Weights of a small GPT-style language model, trained from scratch on English Wikipedia: normalized queries and keys.
Each number is 128 + 32 x the weight over its row's rms, rounded and kept within 0 to 255. Layers, rows and columns count from 0. The size above them is the row's rms in percent of the matrix's.

# layer 4 MLP down (transposed), 1024x256, rms 0.116, rows 242-268, columns 128-255
size [103 100 103 103 108  92  88 102 109  96 101  86  89 106  92  88  95  97 106 102 115 102 117  96 102 107 101]
[[ 93  72 111  74 119 134 165 109 135  92 110 115  93 160 112 126 128 161  78 155  56 185 125 112 132 177  92  77 135  93 202 183 108  99 103 140 166 180 119 146 117 141 119 144 125 151  89 156 110 155 121 107 136 168 129 134 131 118 143 125  99 214 111  94 143 157 152 151 125 118  90 139 144 195 159  92 147  79 152 121 131 205  91 167 174 105 101 164 124 104 114 142  67 107 148  82 157  73 137  65  92 125 110 141  99 117 132 127 144 134 142 158  89 144  89 116 123 180 133 108 113 132 112 149  93 139 123  92]
 [150 117 199 117 130 126 154 176  90 130 144 148 126  72  96 134 127 135 154 120  53 125 141 130  95  89 142 145 101 120 135 161  98 134  87 127 130 155 114 123 147 168  98 117  72  74 103 119 184 135 119 164  68 119  76 111 143 166 136 125 135 133 126 133 102 137 125 140 136  51 157 128 144 136  74 118 152 166 153 145 129 141  65 171 115 160 129 187 112 162  90 108 129 132 188 151 187 135 116 135 113 154  89  69 113 128  87 162 107 152 122 141 163 159  82 161 130 154 134  65 124 106 175  86 150 136 230  73]
 [ 78 147 130 116 100 119 139 120 133 167 100  89 140 146 110 156 110 122  89 133 157 127 144 144 116 153 105 182 109 163 124 200 133 126 164 140  87 153 147  42 161  83 168 116 111  91 116 156 121 133  99 137 128 135 127 101 128 169 105 135 150 111 118 182 107  31  94 172  63 157 136 111  92 181  84 139 130 175 154  82 132 148  86 152 149 137 126 158  87 120 130 119  84 151 128 190 129 164 126  80 158 109  84 203  89 159 192 140 143  90 127 140 130 153 139 145  80 116 155  96 174 114 162 161 191  77 141 108]
 [147 130 195  76 123 116 188 130  84 125 152 116 155 181  85 105 132 113  64 161 135 103 131 139 153 187 127 122 137 122  84  87 146 121 130 164 129 124 115 101 138 166 110 172 141 120 119 153 130  72 152 179  87 154 220  70 118  83 163 128 115 141 183  94  74 122  99  79  87 142 143 143 128 118 125 168 129 152 147 108 157 207 117  76 175 124  36 146 114 156 156  71 175 143 144 121  49  98 162 141  42 151 146 127 123 121 187 155 135 102  91 177 117 146 164 115 117 155 152 153 113 136 111 119  92 102 149 104]
 [157 174  98 122 137 153 133 178 127 154 166 146 128 148 190 193 152 125 119 166 141 172 194 100 104 139  85  99 162 157  95  90 130 123 148 103  80  94  88  80 175 230 168 139 128 118 168 135 124 101 107 126 161 122 148 145 119 155 143 131  92 135 103 123 138 120  83 104 132 101 104 101 183 149  88 127  63 108 126 107  78 126 107 114 131 126 166 123 227 159  88 137 173 168 149 108 142 126  97 154 129 141 131 136 132 228  71 114 156 113 184 131  77 173 154 132  82  98 153 149 137 163 106 138 132 149 126 162]
 [153 182 153  74 120 112 147 137  43 165 148 207  79 109 137 106 129 213 116 166 146 148 162 170 138  96 141 134  92 148  62 173  57 122 107 106 113 124 129  91 158 165  96 149 118 128 165 163 159 187 127 108 107 146 139 106 130  89 181 117 119 119 134 155 103 119 145  99 175 120 133 163 145 104 125  63  55 202 131  90 119 180 133 150 160 112 112  77 109  82 167 164 171 146 101 140 112 170 122 134 147  84 138 161 150 120 130 176 145  90 153 148 103 146  70 163 123  75 127 111 134 159 149 136 140 106  69 132]
 [187 147 128 145 117 135 122 141 125 142 132 101 106 143 156 163 133 116 149  92 128 104 174  92 189 176 166 190 151 160  95 133 157 104 145  88 118 150 151 162  99  90 101  82 125 117 174 123 138  66 183 132 113 146  73 169 138  67 160 161 161 153 143 175  99 147 145 136 173 188 158 135 113 158 123 164  87 160 171 107 195 135 105 128 117 132  97 122 130 155 148 108  87 160 157  81 125 158 149 118 138 129  81 186 158 144 120 136 157 158 142  49 125 114 172 112 143  84 125 158  80  83 146  92 199 196  92  86]
 [110  45  88 119 166 109 126 107 105 178 166 159 113 167 158 158 124 181 145 150 169 151 122 139 112 145 142 107 113 112 147 167 132 125  65 167 126 114 123  95 113 127 170 169  74 116 101  99  96 132 129 121 166  82 145  92  96 122  94 161  58 122 158  85  95 122  99 125 140 151 114 115 220 111 114 170 139 115 162 103 113 117 148 120 167 146 150 136 156 158 147 105 122 165 128 127 138 108 213 118 119 139 112  89 128 137 117 191 157 119 155 123 142  70 189 122 134 214 139 155 189 165  76 173 140  62 133 127]
 [107 132 121  61  88 124 126 132 186 112 125 176  85 101  97 161 165 132  92 120  96  87 133 152  96 101 171 105 122  61 170 120  93  82  55 141  99 119  65  94 157 174 103 140 122 108  76 154 110 176 123 130 133  80  85 122 106 164 147 114 153 180 126 107 138 192 137 113 140 113 153 201 156 174  88 147 166 120 115 136 140 105 137 121 106 125 159 146 101 120 108 140  98 106 149 194 155 168 145 153 139 139 107 181 116 114  73 103 106 215 126 120  88 106  95 141  50 131  80  61  80 128 131 143 160 164 116  92]
 [124  72 106  68 146  91  95 124 134 139 141 183 137 110 116 106 120 153 169  80 105 200  87 179 129  91  32 160  89 118 114 141  97  87 156 107 109 167 119 122 124 151 154 126 150 122 141 136 126 124 133 149 181 126 144 174 155 117 137 130 129 202 148 187 167 123 127 147 145  66 138 109 172  90 109 137 152  74 153 157 106 175 101 125 134 136 107 108 134  83 151 104  77 144 156 118 122 164  39  85 156 144 161 188 107 108 132 103 129  75 129 130 149 116 165 159 119  96  85 151 142 190  63 113 148 106  81 119]
 [165 130 136 122 157 161 126 162  91 104 142 131 183  81  94 145 110 160 139  59  93 163 157 178 116 114 153 149 164 151  93 136 116 113  59 121  97 103 141 148 110 115 135 138 151 201  89 148 127  67 119 106  39 122 204  48 173  93 138 119  72 164 148 169 130  82 132 112 100  89 100 157 147 170 179  75 144 170 162 165  88  77 100 149  68 124 178 108 193 107 156 116 126 109 151 107 117 142 126 163 145 133 150 127 158 130 120 132 130 123 189 155 113 138 148 109 111 115 106  93 164 164 149 100 168  97 161 115]
 [101  99 129  88 147 100 130 154 173 144 170 142 161 121 125  98 148 121 123 183 155 110 110 152 121 136 167 139  94 119 127 165 110 154 146 125  71 137 102 195  79 110 129 153  90  63 137 167 105  91  80 141 129 194 104 141 115 151  78 105 109 189 126 149 140 119 130  91 200 139 103 200 149 148  74 102 106 133  66 127 193  98 127 135  85 194 153  40 128 161 180 106 130 145 133 148 108  95 140 124  69 147 163 126 176  77  76 126 151 114 153 128 111 184 181 119 170  83  43  96 158 140 122 167 136 101 150 115]
 [101 157 122 117 129 102 123 106 147 120 151  78  92 143 150 172  95 160 135 140 115 125 146 102 118 138 114 124 221 195 127 157 128 130 214 111 131 169 147 118  82 118 154 172 122 116  97 131 116 124  89 125 119 133 127 137 102  89 119 146 179 195 140 142 149 144  74 148 111 121 147 170 110 111  83 170 130 106 174 154 192 117 135 106 141 148 137 113 107 159 151 141 167 171 110 112 103 139 137 125 169  86 159 152 161 138 161 147 118 144 107  89 140  58 133  99  96 111 164  80  96 195 119 104 175 142 125 101]
 [112 154 107 177  98 127  98 131 146 137 155 110 129  71 195 118 153 164 156 120 140  95 113 175 160 111 132  96 139 133  88 137  73 170 217 210 183 146 171  93 118 134  67 130 136 139 124 149 146 178 119  88  82 122  99 163 136 145 103 144  88 194  79 123 103 165 158 113 121 139  87 105 105 123  98 112 151  80 105 119 151 166 128 177 123 142 101 128 107 144 119 127  70 111 197 167 125 121 126 124 129 101 137 127 113 114  85 180 118  97 137 129 174  64 115  76 184  99 155 120 108  85 114 112 131 181 183 160]
 [ 99 161 151 119  88 150 137 104 146  85 114 148 136 156 150 130 146 100 148 118 118 139 104 120 135 123 171  93 132 136 157  98 120 187 164 163 145 149  97 131 192 150 118 148 106  70 136 100 132 187 122 109 114 103 149  46 105 108 119 122 143 169 126 109 118  94 132  75  86 148 140 129 111  79 120 131 138  99 192 144  95 110 106 132 131 100 116 117  70  95 134 104 109 109 222 166 102 116  85 130 110 169 151 124 177 128 137 139 106 142  96 113 109 186 135 173 170 171  97  90  52 184 108 181 134 132 159 127]
 [146 116  92 122 109  99  75 151 129  91 109 195  76 145 170 114  93 121  97 124 162 141 148  74  91 161 112  89  91 102 159 151 160 104 110 145 106  93  96 125  82 131 121 101 117 165  97 154  99 211 140  99 135  89  80 169 137  74 150 123 194 113 123 125  86 144 183 181 125 147 170 125 133 174 176 131 107 104 142 127 110 121  81 138 132 170  76 155 108 125 154 105  95 109 147  91 140 121 111 146 108 191 127 174 110 143 182 136 111 107 140 168 107 164 114 132 185 217 127 153 161  54 133 101 121 126 129 138]
 [121 156  49 118 191 176 167 149 166  97 150  89 148 155  85 153 103 135 184  77 138 169 192 117  80 113 135  97  90 124  85 135 185  91 135  69 137 124 104 140 126 119 172  93  73  83 136 149 170  89 126 129 142 190 136 110 121 147 164 105 188  96 156 122  89 122  66 127 104 122 163 145  82  94 120 143 173  91 156  98 176 154  82 107 199 161 152  93 176 148 113  80 103 141 101 124 169 126 163  83 110 148 123 112 114 170 136 159 114 183 175 135 107 136 164  71 118 139 157 129  56 166 100 124 131  90 137 118]
 [115 112  91 151 186 141 176 153 116 114 114 140 112 138  70 110 186 115 104 180 107 116 148 108  83 138 135 111 136 142 148  98 153 120 108 118 100 144 117 175  95 120 124 178 122 172 111 151  79 155  99 140  80 114 132 111 105 128 150 161 160 177 125 151 138 118 139 161 133 130 191 133 142 143  69 130  99 140 102 141 137  80 141  86  90 156 134 184 115 154  83 141 125 172 156 102 102 144  90 113 159  43 182 157 138 131 158 162  87 130 145  92 151 119 184 140 121  88 173 159 127 174 105 102 180 108 144 128]
 [163 135 165 164 111 138  49 118 111 116 156 134 104 112 179 150  87 182  75 139 141 103 118  87  87 122 142 102  93 104 120 146 139 106  95 111 113 112  98 133  79 111 161 109 124  78 107 145 104 129 141 208 104  97 133 137 195  93 133 157  67 140 126  46 144  96 105 112 158 125 188  92 145 212 130 146 146 146  70 147 156 170 172 110 176 105 114 125  65 149 151 108 147 111 105 164  89 153 150 115 133 144 104 173  91 151 123 142 152 173  92 159 138 116  90 137 123 187 168 225 141 135 158 181 171 184 132 107]
 [114 109  75 137  87 170 142  81 194 145 159 148 147 148 106 141 143 171 132 156 153 124 128  94 142  83  96 124 151 156 116 163 137 171 147 127 171 149  98 151 140 149 107 168  86 109 132 115 145  99 128 159 105 114 125 133 122 137 141  67 136 142  59 167 143 104 103 186 170 127  96  75 114 161  94 112 181  77  81 103  87 141 111 140 197 113 107  71 111 104 114 109  16  84  93 152 103 118 128 160  99  82 125 140 112 105 170 137 104  90  90 141 153 146 125 121  87 136 143 125 117 183 108 174 160 146  88 153]
 [170 121 121 109 116  74 155 163  87 107 194 102 127 196 164 130 142 109 136 158 128 107 146 141 139 140 169 115  92 114  98 161  97  89  82 171  89 168  93 111  83 160  73 105 134 128 109  60  99  80 147 164 136 164  82 141 136 106 121 140 157 128 127 171 111 152 150 116 140  91 188 209 153 119 121 106 125 142 148 160  63 115 172 130 143 103 130 139 117 173 167 114 146 120 108 120  73 144 108 109 157 143 230 114  94 115 123 137 121 115 132 100  74 130 159 140 146 180 106 190 165 136 157 118 101 142 100 145]
 [118 103  83  97  96 122 175 180 111 154 147 122  85 159 159 173 106 115 145  90 139 185 147 111 161 169 104 130 190 115 130 141 138 132 115 131 138 169 128 139 122  76 201 154  89  94 148 156 165 116 100 131 126 163 113  78 160 153  82  71 110 135 102  82  98 144 104 163  99 156 105 129 132 141 179 150 126 183 130 139  81 143 136 105 190 150 129 128 128  91 156 145 103 147 145 168 115 193 118 143  74 128 119 112  73  77 184  75 180 131 143 117 129 137 177 166  92 108 161 124 128 117 183 101 124  80  86 133]
 [147 130 125 135  60 121 151 160 133 119 143 162  96 129 112 120 126 126 154  58 169 151 115 122  96 101 113 108 166 134 100 162 209 156 166  84 145  90 102 164 127 166 153  70  91 156 162  75 181 197 115  92 145 139 140 154 121  63 154  95 117 148 102  92  77  92 165 144 130 122 165 165 146 130 129 139 140 129 107 179  83 170 138 156 132 159 129 176  87  95 178 156 101 129 123 172  97 136 109  89 130  74 139 171  81 105 115 112 152 127 125 130 184 153 148 138 117 102 173 122 120  77 125 164 155 171 126 104]
 [164 149 137 111  74 131 149 152 156 147  99 144 121 109 134 150  74 192 169 141  76 106 103 136 140  98 124  50 167 144 160 105 125 136 138 162 112 140 115 185 120 103 101  93 110 148  69  97 127  95  97 160 120 115 107 163 146  46 196 109 138 165 127 163 131  99 129 159 136 184  95 110  89  83 123 141 164 129 114  62 169 150 110 164 116 157 115  22 132  54 149  73  78 105 161  54  99  69 120 120  88 137 112 132 203 121 110  66 165  93 114  92 177 141  83 120 125 162 139 134 167  95 137  82 108 122 135 145]
 [212 155 119 100  98 115 135 171 126 110 156 157  78 136 142 110 146 169 162 132 180 137 132 163 132 115 153 141 197  72 105 163 114 172 147 124 139  60  64 152 116 115  94 154 165 165 123 141 164 166 199 146 141  93 110 135 221 111 133 147 144 103  94 130 104 131 137 138 121 101  95  97 106 156 169  98  90 134 166  96 124 210  84 114 121 151 134 161 165 136 108  87 142 145 169 100 126 118 136 128 187 113 100 114 127 184 144 114 159 111 157 143 166  71 165 129 189 142 151 130 163 141  98 155 103 130 155 137]
 [212 110 140  94  74  73 125  56 128  86 119 119  93  38 149 180 101 166 103 115 112 141 152 140 140 125 167 129 119 129 131 147 107 102 112 152 167 133  83  96 201 108 150 151 181 154  90 155  45 232 173 134 190 102 132 100 152 116 172  98  96 204  89 148 121 133 125 139 113 144 164 119  76 149 146 138  83 169 100  99 168 160 145 107 170 185 137 140 155 129 156 179  88 176 126 158 121 105 152 144 105 101 188  69  94 156 130 133 132  93  92 106 133 114  96 153 135 164 147 134 151 151 143 209 137 163 138  94]
 [138  71 136 106 178 117 157 126 102 133 104 150  78  97 102 102 142 173 148 147 110 116 125 109 158  94 127 169 118 138 110 168 142 140 112 203 113 115 170 127  96  76 143 142 118 191 114 151 136 138 111 151  88 113  99 127 123  40 166 135 149 143  69 104 108  83 146 131 114 115 108  89  89 132 161 143 139 148 133 182 119  87 105  97 119 166 106 143  98 159 183 134  54 167 136  90 103 240 121 160 150 243 169 122 129 180 176 117 142  63 112 122 116 162 102 105 166 163 137 127 111 184 145  96  89 153  90 122]]
# layer 4 MLP up, 1024x256, rms 0.112, rows 243-269, columns 128-255
size [101  98 104 106  99  99 104 102 103 102  88  96  98  96  91 100  93 104 105 113 104 115  96  97 104  99 105]
[[108 135 159  85 185 126  99 171 165 132 131 155 112 119  70 178 151 169 110 135 176 150  76 144  69  98  85 174 204 153 120 174 159 170 161  73 148  96 154  95 125 136  84 145  75 139 141 111  62 134 132 122 111 135 145 155 116 136 137  85 140 122 116 116 145 116 156 134 109  84  98 135 101  91  98 114 161 156 121 150 152 176 149  86 130 145 158 148 123 183 169 157 113  60 146 128 101  66  93 169  95 162 113  90 180  96  72 132 175  97  73 149 142 160 185 147 102  52 145 112  94 121 146 112 194 106 146  96]
 [ 99 140  96 154 131 117 147 109 146 124 108  60 107 125 162 151  82 191 129 106 175 132 162 126 112 172 152  98 122 163 139 151 136  72 136 182 142 160 155 120  75 125 145  73 151 107 104 147 159 191  63  92 114 109  95 147 144 109 117 119 146 180 112 134  89 126 163  99  73 161 100  86  96 121 132 104 131 170  82 145 117 127 152 119 113  89 150 105  73 140 148 137 144 175 189 177 132 135 161  95 145 141 116 100 114 125 185 126 149 108 130 106  90 166 123 103 164 125 164 161 204  93 124 155  92 169 156  82]
 [ 74 134 222  90 137 116  96 156 135 165 100 112 120 146 145 143 108  90  97 144 155 123  93 129 109  85 141 114 109 180 165 119 121  83 141 151 150 142  82 123 147 178 167 124 110  96 133 125 169  95 122 124 117 116 113 150 156 162 123 154 142  87  82 102  78 169  63 102 176  75  98 119  86 105  88 106 120  95  98 105 142 103 152 137 182 117 111 141 111 176 143 120 140 163 120 121 142 115 107  82  82 112 186 160  88 136 167 195 141 107 153 134 126  79 131 174 114 128 198 134 145 176 216 152 103  95 196  93]
 [104 174 115 121 109 155 155 152  95 103 107  98 184 148 174 196 184 144 175  97 122 116 103 131 141 152 155  86 141 110 128 115 123 120  83 115 123 143  85 152  81 178 202  82  96 103 127 154 138 184 127 160 188 134 112 123 107 182 122 140 131 101  97 113 108  91 161 102 100 120  88 135 136 124 137 120 115 153 176 149  92 121 111 168 116 117 130 141 186 150  78 109 154 101 165  84 136 127 112 130 106 147  95  76 106 103  66 141 110 159  82 158 120 114 172 119  85 165 138  92  89  89 180  88  96 107 134 126]
 [ 99 182 123 138  98 149 117  89  98 135 151  97 152 173  55  86 158 122  88  76 127 113 164 175 119 135 169 128 139 141 138 138 109 152 156 211 140 175  88  90 108  99 135 111  99 150 115 114 151 106 156 171 144 132 152 135 104 166 152 153 170 142  86 124 124  25 123 174  96 162 155 135 163 104 141 161 148 106 100 138 116 119 135 113 145 148 112 115 173 172  89 153 164 115 149  82 174  73 121 141 169 101 125 120 145  95 119  90 128 238 114  82 107 133 101 112  96 122 133 138 144  77 127 167 128 138 120 164]
 [108 105 104 163 125 146 133 146 123 124 150 124 135 110 124 127 144 159 108 127 173  97 155  95  98  86 129 123  97 144  95 101 118  97 131 109 102 167 111 169 124 151 168 116 112 117  87 125 110 136 132 135 152 128 153 208 101 184 100 112 113 106 115 151 121  82 129 120 136 147  70 102 128 119  79 159 128  91  95 116  95 178 150 114 125 118 135  74  84 139  75 125 141 146 155 201 164 109 111 126 167  94 106 175 111 202 134  87 122 198 126 197 134 116 129 117  84 174 165 113 104  99 138 152 158 119 185  98]
 [ 94 169 106 126 157  81 138 108  90 115 137 134 122 106 122 118 107 164 141 147 182 156  82 131 126 156 123 134 134 156 145 129 164 120  87 174  96 100  92 164 159 183 117 153 164  88  95 151 176 126 167 127 132 108 139 144 131 133 141  35  81  82 122 114 172 110 152  85 118 145 148 121 180 156 132 120 135 183  88 174 100 166 125  90 109 139 180  89 144 164 152  77 131  81  85 146 166 145 126 109 101 111 166 166 118 133 101 129 165  71 136 147 153 117 143 100 142 152 144 122 170 131 157 119 120 117 126 181]
 [129 151 126 127 137 163  94 161 123 118 169 135 149 111 104  96 117  72  71 125 164 151 116 158 119 180 194 115 133 134 118 165 133 123 133 131  93  97 114  75 168  99 149 212 161 130 154 131  97 116 120  72  65 125 121 111 153 159 104 109  99 153 138 101 145  96 128  77 163 160 149 106 110 182 140  79 129 157 139  82  96 142 114 148  94 137 117 226 186 136 140 110 111 211 105  96 134 162 137 134 145 195 143 159 155 180  83 121 133 162 131  23 110 126 139 104 167 103 115 151 144 156 138 143 176 132 209 135]
 [119 131 126 127 158 180 143 177 192 119 115  90 194 105 106 158 155 165 169 194  93 102  74 150 131 176 114 201 116  73 178 142  97 104 177 116  99 145 143  75  78 174 109 142 167 147 150 111 163 137 121 123 101 144 110 126 116 100  62 125  53 182 129 151 134 109 166 152 103 150 154 134 160 135  92 192  99  92 108 127 119 146 184 159 176 106 114 108  71 123  88 128  72 154 178 184  82 140 110 138 200 130 181 143  72 107 129 123 190 114 130 107 112 128 139 171  87 138 151 157  98  86 121  72 142 137  80 113]
 [ 96 152 114 123 205 197 124 165 128 168 191  99 167 121 186 166 120 156  59 123  83 173  93 124 125 153 102 127 127 125 106 134 121 142 200  95  78 194 102 132 140  96 139 202  99  95 112 151  78 152 140  99  94 110 105 171 124 115 147 107 147 148 150 112 120 124  97  58 145 133  71 126 102  94 137  96 156 175 124 150 166 120 116 134 167  89 119 115 163  51  71 134 153  75 119 144 107 122 110 102  87 143 102 169 149 142 189 121 103 163 157  97 115  72  96  81 118 128  86 135 118 128 151 161 142 126 142 129]
 [181 159 143 127 119 136 174 121  85 151 115 128 117  73  62 161  96 127 133  98 151 123 182 154  96 132  90 152  96  77 131 135 100 135 174 144 141 143  91 164  96 115 188  56 191 111 113 126 117  72 176 109 184 131 121 124 111 149 218 113 130 157 164 160 138  95 150 150 131 135 131 130 172 127  80 131 116 134 126 113 190 126 140 129 147 122  99 109 143  97 159 134 102 150 127 177 113 117 139 102 135 111  48  90 140 103 103 142 148  91 117 109  96 205 116 180 100 118 106 182 118 165 152 150 152  46 129 116]
 [127 120 111 122 170 117 104 149 226 136 113 124 154 157 116  90 111 181 132  98 164 101 111 176 142 138  98 125 135 123 110 154 147  73 146 125 140 132 140 100 103 156 109 132 135 143  35 145 196  59 173  96 110 100 169 162 156 139  97 150  69 104 109 174 132 129 128 197 123 116 149 137 151 134  91 107 185 222 142  58  83 191 115 129  95  94 131 141 162 103  76 147 142  96  67 191 102 147 115 167 147 129  81 115 153 178 139  86  98 143 106 150 154 136 127 154 161 118 141  80 155 155 132 148  65 177 150 109]
 [114 134 120 125 120 134 129  88 146 108 126 162 145  83 152 184 126 145  99  28 128 120 125  74 125  97 148 109 211  70 167 105 118  97 158 102 179 130 104 127 108 118 102 149 163  77  68  80 112 119  91 133 135 165 172 132  80  64 126 137 119 128  81 156 174 194 129 152  74 120 114 180 155  97 128   7 128 121 179 133 156  81  99 120 174 148 104  86 100 149 135 136  98  90 144  85  27 119 124 165 122 105 153 112 200 129 120 106 184 122 102 141 129 137 143 149 143 100 170  95 153 117 104 111  76 170 137 143]
 [144 149 127 145 125 130 133 191 108 107 118 149 110  87 127 189 164 131  24 164 118  77 144  85 179 122 155 120 115 148 126 177  96 188 139 147 111 103 150 140 166 120 131 146 167 154 162 157 124  86 139 108 105 105 178 107 155 116  88 149 122 162 134 113 109 173  94 117  96 131 119 137 145  53 163  97 145 191  99 142 106 146 131 121  85 165 111 140 134 110 132  89 153  78 114 138 165 144 161 180  94 155 112  74 132 147  68 130 117  80 165  93 161 155 189 132 103 145 125  94  84  58 133 129 167  97  81 120]
 [124 104 155 102  89  83 177 141 126 121 178  98 186 109  99 115  81 172  84 122 104 121 119 155  87 135 104 136 146 141 140  71  59  88 208 132  69 106 151  55 141 129 166 109 191  79 120 113 147 103 129 136 135 105 160 117 126 127 146 169 131 143 161  93 160 161  67 109 130 118 122  97  99 101 138 153 129 161 109 142 139 101 169 133 147 173 151 143 151  93 120 131 170 151 102 175 164 122  88 138  93  85 119  72 109  99 160 145 148 164 128 112 147  99 128 161  93  74 182 131  81 124 107  81 112 193  96 159]
 [139 130 168 135 123 173 114 142 126 147  52 135 145 114 143 135 101 169 149 122 129 146 168 124  76 124 125  52 129  76 137 144  96  86 124 148 146 160 154  51 107 117 136 127 156 119 124 161 107 139 102 112 199  97 156 119 110 170  75  75 116 118 139 113 145  41 144 150 151  64 110  93 136 175 102 120 174 106  96 169 111 106 175  69 125 112 158 116 156  90 167 105 140 156 145  85 130  65 145 118 165  94 131 104  61  62 146  82 137 123 141 132  65 140 102  88 106 120 160 135 116 173 183  94  63 130 127 148]
 [153 163 145  79  94 151  73  71 145 117 167 130 101  76 119 157 122 116 119 125 121 188 179 145 128  89 165 126  68 104  79 130 131 128  89 103 194 141  59 104 116  88 119  97 154 134 139 112 129 153 117 176 112 123 108 125  75 105  96 167 116 123 104  91 107 124 138 124  98 157 188 137  98 132 127 163 120 163  30 164 139 133  85 138 152 156 155 134 205 120 158 121 134 142 164 139 154 144 150  96 131 141  90 169 160  97 121 116 175 143 161 104 118 148 202 131 102  98 114 131 129 114  79 183 147 115  96 163]
 [154 135 167 101 162 112 130 151 125 185 148 123 137 191 131 191 182 155  93 146 101  35 122 104 176 169 176  86 147 122 131  81  81 100 119 130 200 181  84 112  60 105 107 150 158 164 164 157  97  72 159 109 124 113 130 122 119 114 132 130 117 170 112 170 121 175 160 107 109 172 151  78 115 125 159 153 131 110  85 155  90 133 102 116 162  99 100 151 103 143  78 125 104  77 128 123 141  94 193 109 149 147 159 164 143 130 153 118 149 138 135 114 130 145  54 100 148 106 100 150 131 127 124 153 171 140 146 122]
 [115  97 114 171  49  85 134 195 164 124 151 144 135  81 102  83 178 132 191 189 108 103  75  73 107 116 135 101 116 131 170 165 138 104 126 107  97 133 129  75 152 127 144 125 113  69  84 146 117 176 169 127 127 137 178  87 167 157 118  85 171 157 155 142  94 110 131 193 162 139 141 101 189  76 123  94 163 144 149 157 179 147 101 124 133 149 146  97  99  87  65 172 114 180 113 134 146  98  87 158 144 165 130 137 120 102 148 128  87 110  98  80 133 149 104 151 114 185 178 142 115 151 113 131 181 116  87 106]
 [138 114  78 101 164  87  92 147 128 115 115 108 139 122 162 154 141 119  89 174 125 177 122 121  69 160 126  55  94  79 107  60  99  98 121 144 132 160 145 113 126 120 108 146 131 125  35 129 100 114 132 110 130 104 152 194 152 178 143 144  95 128  76 112 145 142 123 101 134  81 178 125 176 124  85 112 164 152 143 136 155  55 218 132 167  82  49 132 118 152 116 103 128 150 136 157 143 166  95 151 153 123 167 131 113 151 124  96 155 105  81 178 123  75 135 138 106 176  82 123 112 129 169  73 106 161 172  73]
 [117 149  84  90 148 160 195 138 158 133 133 112 105 147 162 102 190 139 169 120 120  88 178 102  81 178  85  95 155  71 145 115 111 110 147 134 181 130  89 179 143 145 196 104 104 104 113 165  99 117  92 133 132 139 121 116 111 121  70 142 112  88 135 125 116 134 116 118 116 135 120 147  84 165 113 106 154 139 109  88 151 139 139 109 130 143  48 180  80  91 104 126 191 145 122 124 131 139  85 110 123 162 145 107 182 209 118 123 121 110 131 133  91 135  75  97 145  96 172 107  99 165 143 156 124 157  99 161]
 [114 146 101 155 118 127 106 118 148 101 156  92  82 177 143  98  81 176 127 111  68 150 115 149 130 129 163  94 121  90 120 150 138 185 146 163  90 104 117 116 158  75 161  83  69 166  85 132 170 135  83 106 158 120 131 181 120 145 122 112 142 106 167  96 163 107 142 116 110 132 164 162  72  99 161 146 166 130 114  54  99 113  69 144 162  65 140 156  98 117  97  81 128 122 100 119  98 118 132 151 130 238  82  90 118  94  57  67 157 162 101 122  91 134 106  87 109 151 143 120 101 127 145 151 137 128 137 127]
 [116 113 171 139 165 132 168  82 121 155 144 124  93  80 140 160  88 168 139 114  96 125 132 101  61 196 136 138 126 101 121 137 148 176  95  89 138 126 109 114  98 115 133 109 144 131  63  67 111 135 178 116 197 140 124 139 186 119 174  61  93  93 113 162 144 126 121 141 143  99 119  79 173 112 124 141 199 166  75  92 157 166 126 131 148 123 121 118 152 151 129  83 116  65 189 102 178 106 155 113  74 163 154 131 150 129 133  85  74  72  92 111 102 118 113 139 142 139 150 122 155  65  99  94 127 118  92 186]
 [134 192 165  56  78 146 121 146 138 119 125 113 166 110 117 116 123 160  88 155 166 107  72 106 127  86 115 147 105 136 190  99  61 170  91  92 146 128 116 193  84 168 102 140 129 112 125 132  41  91 167  95 129  87  83 113 113 108  72 140 143 170 130 123 144 128 142 142 122 122  67 146 174  71 137 114 137 140 144 119 113 154 116  92 121 107 157  89 201 120 117  80 116 144 148 133 103 144 152 146 158 127 116 115 120 112 120  33 146 111  76 152  90 127 186 149 140 158 162 139  84 143 157 147 113 178 168 152]
 [ 91 158 213 118 115  96  88  94  96 117  63  74 156 128 145 113 176 148 110 154 104  95 107 137 111 122 143 112 145 122  94 137 128 152 138 102 151 123 100 142 101  85 137  70 136 173  94  63 114 154 167  81 164  63 109 163 131 169 132  95 112 152 135 134  99 107 119 112 125 199  94 162 158  85 165 146 115 101 142 105 134 160  94 102 178 177  96 145 147 107 121 109 119  84  82 118 137 143  94 138 158 102 179 103 130 124 125  99  51 109 129 110 106  76 172 170 110 129 130 115 101 104  58 113 178 154 152 143]
 [117 163  82 100 117 111 137 195  88 157 120 204 178 185  99 185 184 101  91 155 117  88 111  94 118  98  91 139 156 120 176 123 155  93 122  89 135 131 170 127 181 137 134  56  58 127 102 144 172 177  67  95 108 139 161 152 118  82 137 151  94 103 115 146  86  96 115 120 154  83 150 119 100 136 142 135 105 128 134 126 143 146 109  75 134 105  56 132 116 110  89  71 175 173  80 121 116  87 148 126 119 181 113 168 103 178 120 107 141 147 161 166 133  93 157 188 103 158 118 101  82 124 136 125 116  78  94 124]
 [105 158 154 128 123 105 146 155 162 178 168 102 120 113 105 161 116 155 115 140 150 122  87 195 136 162 120 161 172  80 136 112 136 118 127 141 115 184  93 116 148 129 152 179  66  92 116 112 141 148 153 124  98 130  61  80  86 138  97 109 153  57 123 146 102 184 126 126 192 167 183  82  42 129 106 126 185 130 123 168  66 150 128 147 182 177 131 128 123 130 115 146 107  90 101 163 130 121 163 112  57 106 140 118 137  80 122  91 169 101 122 109  57 171  88 146  74 113 121 150 137 172  54 125 106 106 125  93]]